config.yaml
norm: "rmsnorm"
norm_eps: 1e-05
rope_fraction: 1.0
bias: "none"
parallel_block: false
optimizer: "adamw"
beta2: 0.98
warmup_steps: 236
final_lr_fraction: 0.0
seq_len: 768
doc_mask: true
dataset: "wikipedia_en"
Each number is 128 + 32 x the weight over its row's rms, rounded and kept within 0 to 255. Layers, rows and columns count from 0. The size above them is the row's rms in percent of the matrix's.

# layer 2 attention value, 192x192, rms 0.0575, rows 156-159, columns 0-191
size [105 103  97 100]
[[173 118 108 143 106 142  96 171 128 165 133 153  84 111 103 141 114 127 100 151 113 150 159 110 139 114 127 156 159 145  98  59 129 130 124 119 131 144 158 148 182 111  89 166  90 122 149 177 187 168 181 151 135 143 138  91 135  98 162  80 160 131  54 118 106 137 116 148 130 134  90   0  98 123 107 147 115 116 112 158 125 103 136 135  79 102 152 116 129 129 108 128  86 155 127 189 143 100 137 134  93  97  77  93 142 113  89 148 152  45  95 144 165 125 160 123 100 157  80 123 112  69  92 124 159  84 157 164 113 126 140 138 142 138 142 133 130 156  93 147 106 152 174 186  62 130 205 141 145 117 126 147 142 113 126  86  92  96  93 199 111 112 152 141 162 155  46 141 109 124 147  80 178 115 120 113  82  82 127 120 208 150 191 156 114 127 121 165  75 125  81 114]
 [133 169  74 145  88 165 131 111  96 124 110 147 101 132 173 167 133  81  89  51 120 164 175 139 138 127 124 110 118  82 142 107 139 127 161 144 116 111 114  52 116 119 137 157  83  79  55 150  99 113 155  69 140 118  84 139 139 135 139 123 148 130 103  84 144 102 125 100 120 143 111 155 101 169 152 138 195  95  98 127 136 172  71  69 143 142 135 108 129 139 114 126 126 200 106 169 135 149 170 117  92  92 152 114 150 104 124 111 158  78 143 124 122 161 127 154 156  90 135 132 110  66  96 112 118 127 173 121 126 140 123  83 101 119 171  92  98 163 159 101 154  97 139 128 112 113  90  90 157 165 156 150 176 116  62 108 115 101 161 126 114 177 111 175 130 138 107  79 198  70  65 143  53 166  50 112 206 147  92 148 133 170 130  86  91 112 159 153  49 151 141 135]
 [100  74 133 106  80 116  88 158 130  96 106 118 133 159 172 144 166  82 100 130 117 137 109  79  84 116 137  93 131 148 135 178  64 149 135  82  77 152 128 111 117 136  96 148 155 150 120 114 147 177 121 147 159 102 206 102  84  93  99  89 114 172 127 158 132 166  89 146 154 159 122 114 140  84  88 128 145 105 160 103 125 181  84 188  76  77 160 189  97 127  83 127  93  44  89 133 134 114  69 113 119 189  99 105 183 137 100 113 133  58  61 184 142 135 155 105  99  92 101 141 115 134 161 108 130 120 185 136 132 136  86 130 184 128  64 206 167 160  98 138 144 123 139 106 117 146 113 138  87 155 123 142 157 109  93 148 181  53 126 144 139 135 158 109 143 124 155 138  51 148 114 103 116 140 156 133  66 150 113 128 122 125 136  72 112 154 166 131 159  95 103 137]
 [164 223  50 134 111 156  97 171 124 116 130 149 138 160 113 175 176 111  78 165  96 119 142 154 135 136 117 216 137 117 122 117 125 173 143 164 128  28 138 133 109 139  75 127 170 102  97 126 128 106 115 171  80 103 133 110 185 115 177 160 128 158 171 122 114 218 166  99 106 117 100 123 152 112 136  99 154 115 156 142 151 106 107 112  95 115 143 123 121 124  98  71 193 131 181  89 146 126 112 109 154 193 121 152 127 101 105 138 158 161 176 196  59 129  82 157  99 120 134 108 127 111 100 155 104 138 167 124 161 113 156 134 120  97 149 122 110 183 129 146 196 148 111 151 154 170 169 174 172 106 144 154 110 113 142 106 127 133 170 129 172 165 111  79 137  94  90  91 169 144  93 133 149 129 144 136  76 124 142 164  96 139 121  75 153 137 103 135  45 159 152 136]]
# layer 2 attention output (transposed), 192x192, rms 0.0494, rows 156-159, columns 0-191
size [104 103 100 103]
[[101 107 157 176 169 156 162 147 146 120 131  83 103  68 174 159 168 141 103 135 125 138 116  89 106 156 174 200  99 129 164  94  96 159 129 107  83 159 133 158 150 151 150 172 129 111 123 155  88 107 157 180 110 169 134 189 118 173  89 130 155  70 145 106 190 168  98 146 189 141  99 107 154 133 150 135 189  67 125 130  67 118 188 153 120 117 130 104  95 107 153  94 101 142 106 107 151 143 132 152 168 127 137 151 105  60 123 125 139 137 150 160 159 100 188 123 146 156 111 136 135 182 100 200 188 106 196 168  95 134 101 148 148 140  82 100 149 139 123 164  48 136 107 130 116 140 142 117  76 191 129  76 127 130 165 145  76 106 177 125 100 183  80 107 104 129 140  86 100  94 142 107 114 148 114 177 145 130  91 128  93 113 118 154 130 104  89 135 178 167  67 103]
 [158  93  47 114 145 107 172  97 101 240 120 128 103 134 139 125  52 131 154 158 149  97 100 126 150 149 124 179 128 137 107 112  67 147 162 148 153 178 123 183  49 162 141 107 109 104 148 154 157 147 178 161 148 139 152  74 130 181  71 129 160  97 126 144 142 129 185  74 142  80 111  99 115 111 158 175 153 157 182 129 130 159 104 105 136 130 118 177 195 148 102 170 186  91 125  81 124 141 109 179 163  98  99 152 119 109 171  98 128  85 139 179 121 179  90 133 137 127 125 119 151  99 136 165 137 136 100 130 138 118  69 167 101 197  90 115 156 114 119 112 121 114  93 139 106  46 135 108 116 117 130 148 119 150 124 171 172 111 117  96 151  76 121 120 126  54 126 112 123 142 177 172 121 116 170 131  89 102 119  84 122 161 102 162 126 132 119  89 140  75 155 149]
 [ 88 134 116 141  88 128 110 126 105  87 136 178 109 155  97 151 132 157 109  69  99 154 119 109 149 144 151 141 117 139 123 124 113 162 167  59 201  70 106 122 193 133 142 162 118  65 229 117  95 119 106  99 166 162 146 171 113  99 130 113 189 136 123  83 105 133  89 159 165 116 143 163 141 152 157  78 166 109 126 106 170 113 172 149 133 151 172  68  89 173 132 150 172 177 139 118 112 120 121 166 152 103 118 146 133 182 106 107 147 150 123 150 131  66 110 156 129 136 126 101 141 174 157 125 137 103 157 111 143 127 151 141 170 179 177 134 111 135 143 152  97 123 133 151 170 255 163 148 161 167 149 146 127 151 113  88 102 183 136 136 144 163  64 121 107 177 187 132 119 103 103 124 137 150  57 115 186 137  76 142 132 166 156 120 137 107 137 155 153 136  70 150]
 [167 102  93 165 123 128 114 138 153 118 125 159  93  45 167 129  68 147 107 150 125 118  98 101 151 167 165 150 135 150 158 151 120 146 164 135 100 153  88 145  86  88 134 105  84 131 109 203 135  95 174 129 210 100 156  72 170 135  90 160 110 114 157 159  86 143 133 135 117  93 103 114 106 121  60 150 123 133 152  70 179 144  68 106 151 136 103 149 145  98  93 105 146 114 116  70 162 114 149  52 160 102 184  45  78 219 139 142 178 135 150 143 148 175 133 133  90 145 108 128 112 105 142 151 175 131  81  97 119 122  90 132 114 154  97 127 136 176  91 130 131 116 106 130 163 220 113 130  63 103 126 142 132  90 164 115 176 117 124  77 109 110 120 118 145  66 125 136 175 116 171 145 132 120  83 165  94 121  77 169 124 123 128  89 130 155 151 159 143 163 117 134]]
# layer 2 attention query, 192x192, rms 0.0645, rows 160-164, columns 0-191
size [108 127 120  93 110]
[[129 181 156 101 118 161 115 128 152 157 186  82 117 185 122 124 105 125  95 184 148 168 140 138 143 132 152  87  89  94 181 205  87  86 111 127 141 139 158 113 150 123  63 140 185 165 144 144 145 118 130 145 124  65 131 115  71 123 148 143  94 139  60 116 137  82 105 131  76 126 137 105 130 134 116 152 201  93 119 163 151 100 140 134 119 127 151 164 161 110 170 135 111 156 104 109 124 116 123 144 111 148 105 123 109 104 183 161  71 143 134 165 145  96 115  90 181 133 100 104 114 135 205 144 124 179 137 129  84 122 118  68 168 136 130 132 241  94 179  81 108  75 142 113 107 103 120  61  88 141 139  88  97 136 175 139 134 145 129  98 156 103 117  98 161 147 128 113  47 116  95 125 109 153 177  99 129 135 143 148 112 183 186 138 125 125 138  68 127 201  85 100]
 [140 142 118 105  74 181 125 159 151 158 149 116 109 216 147 109  66 184 128 113 118 120 148 169 132 138 150 145 111 133 167 157  93  90 203 105  74 126 172 126 134 161 116 110 120 156 123 146 139 115 150 173 117 101 135 131 127 122 151 212 166 114  97 201 140  97 112  94  94 105  87 162 157 192 137 157 145  96 160 141 132 195 160 142 111 134 176 116 146 159 115 187  79 134 102 141 151 137 105  88  99 158 136 132 114  92 142 152 135 114 130 107 123 170  99 120 171 113 158 165 131 151 184 129 141 173 121  83 121  56 159 101 135 126 102 119 155 147 177 132 112 134  88 178 111 110 107  71 136 152 184 115 162 191 163 182 109 212 131 133 195 151  82  98 135 120  83 134 107 137  62  95 152 178 150 145 159 215 117 152 143 126 167 113 116 137 112  93 141 150 110 151]
 [142 138 108 135 160 127 110 146 128 144 166  99 131 169 106  98 121 156  81 201 129 147 163 145 125 145 160 127 127 176 193 193  78 104 138  99 141 123 158 105 138 146 108 128 125 142 129 111 132  73 164 209 116  83 117  74  64 149 161 150  98  88 127 143 158 102  87 101 113  85 138 107 145 151 134 154 184  80 171 151 139  80 139 120 120 156 179 176 139 118 169 148  66 148 127 132 122 113  96  98 105 166 146 151 144  82 168 150  84 142 125 129 144 121 127 121 167  93 132 109 171 106 185 149 102 134  99 145  91  91 158  67 142 135  97 123 245 122 172 115 116  40 156 131 121  95 133  86  47 135 135 138 147 137 155 138 143 167  85  94 154 112  87  58 155 129 140 101 112 127  79 115 127 150 158 167 141 170 120 186 141 159 165 119  93  95 157  90 111 172  91 108]
 [122 167 150 202 136 130 101 114  86 175 196  75 109 152 123 177  89 144 167  73 169 156 172 149 110 150 123 101 111 109 142 126  84 135 185 102 142 186 163 115 127 157 125 124 167 117 169 104 117 122  96 185 131 104 108  96 156 125 107 201 145 118  90 153 101 101 117  62  97 121 108 154 140 182 109 138 147 101 148 103 113 157 131 170 155 130 196 101 146  96 138 166  68 167  85  57 102 114 127  73 100 175 135 187  80 131 131 208 113 107  98 136  95 149  99 150 140 146 174  78 127 106 147 168 143 135  98  86 112 119 161 187 138 163 120 126 137 163 175 110 152 126  63 144 118 113 132 121 142 105 177 111 102 130 155 147 122 222 116 102 171 113 123 112 143 156 157 132 108 159  73  73 160 124 126 109 163 189 158 163 110 118 133  94 120 145  97 122 130  92 141 174]
 [124  67 148 171 162 122 154 119 104 127  95 130 145  77 165 177 158 108 157  54 156 110  88 137 129 160  99 168 129 132  95  96 155 134 122 111 141 118 121 124 141 124 125 181 118  88 123 161 127 119 145  64 132 208 157 188 190 123  85 150 126 139 174 161  84 174 154 144 123 158 131 138 110  93 130 132  71 152 108 121 105 122 116 174 109 119  87  84 130 146 108  69 201 127 137 100 116 161 172 145 115  84  93 112 107 167 110 104 154  90 151  75 128 168 159 155  72 192 127 106 166 141  74 100 170  94 160 124 116 151 111 174 129 133 127 126  62 126  74 150 146 153  94  99 127 126  94 193 173 158 138 159 132 150 122 113 139  94 168 135 113 132 131 193 131 114 134 119 165 110 172 130 110  94  98  85 124  63 146 123 137  93  48 142 141 144 106 211 115  63 183 145]]
# layer 2 attention key, 192x192, rms 0.0655, rows 160-163, columns 0-191
size [ 98 127 122  99]
[[ 95 148 123  73 199 122 129 100 140 140 150 117 112  82 147 122 157 107  87 144 144  64 135 159 119 137 115 105 151 185  94  74 137 167  94  94  91 178 104  97  96 103 157 165 110  79 159 186 103 124 138 143 126 120 147 124 113  92 110 113 139 134 187 164 124 151 136 138 157  62 100  92 130 120 116 145 120 168  95  78 131 154 139 149 151  93 153 122 150 126 109 168 130 156  98 131 122 134  77 100 113 164 112 167 170 109 152 119 113  94  65  93 172 141  54 140 138 170 123 107  95 112 167 101 149 113 121  87 179  85  84 136  84  72 149  70  86 116  62 136 119 165 151 135 156 125 167  76 122 164 187 155 127 150 115 126 165 120 234 155  80 157 183 106 151 116 171 115 139 132 143 130 139 191 115 140 174  91 129 144  81  74  87 124 118  87 107 184 126 152 169  83]
 [172  75 121 153 158 133 154 126 151 163 120  65 149  88  94 113 173 142 109 143  97 133 134  96  80 112 159 182 103 115 181 100  81 144  72 147 139 138 133 186 134 110 167  99  90 148 129  95  91 121 169 165  43 132 181  95 162 119 123 131 132 166 132 119  96 116 113 105 125 152 110  89  71 128 124  85 132  98 108 140 180 110 151  56 124 158 109  91 137 104  85  91  80 130 180 132 179  99 115 147 128 118  90 125 170 150  75 137 109 103 110 156 128 165  94 142 179 206 155 102  72  68 130 171  93  94 112 134 127 121 173  52  60  76 118 135  97 145 118 139 111 106 117 101 119 132 138 124 113 117 130 120 173  78 108 125 157  98 118 150 165  85  87 164 101  65 113 127  97 166 138 160 150  90 119  93 103 146 177  88 148 109 107 176 133 176  56 123 107  82 114 115]
 [146  53 117 165 144 102 164 120 166 139 136 116 148  93  40 124 166 151  74 182 123 123 129 117  81  91 180 179 109  92 133 110  99 131 129 116  87 152  87 168 141  79 138 115 127 139 128 127  71 177 159 168  69 157 136 114 147  96 148 102 134 158 141 168  94 113 179 133 122 110  81 126 121  76 155  96 131 144 118 161 188 104 113  76 154 138 118 106 160  93 112 122 102 187 155 113 159 115  58  83  93  96 106 164 190 122  61  90 106 141 112 151  80 180  79 155 170 191 131  83  62 103 117 146  96 130 150 113 177 120 126  63  50  71 103 133 104 141  80 147  71 106 131 155 150 114 106  95 139 132 147 115 131  81 109 103 182 108 161 121 146 113 114 140 110  95 136 103 141 136 130 135  96 120  87  98 141 135 149  84 137 102 110 180 143 164 140 162  90  91 144 128]
 [161 108 135 178 110 111 102 127 171 129 104 129 164 151 105 131 140 119 113 136  75 132 121  57 125 125 202 190 116 113 157 155  82  83 139 123 186  77 150 138 116 119 114 116 143  99 130  54 142 112 125 141  68 149 135 163 169 159 129 101  72 154 116 131  58 100 121 124  70 145 133 108 128 119 145  79 111 132  99 156 137  96 193 106 147 167  59 139 125 150 105  88 119 134 142 176 150 137 198 157  85 177 140 154 120 159 122 165 130 189 146 159  60 148 136 121 125 128 102  94 134  85 137 161  84  90 102 161 130 110 205 125 116 138 155 106 101 175 122 124 107 133  84  99 109 154 136 137 138 123  96 100 111  36 108 119  79 156  64 151 190 163 119 145 105 115 128 135 133 157 130 123 118  54 141 100 115 136  92  76 159 147 117 153 135 221 124 101 109 129 114 197]]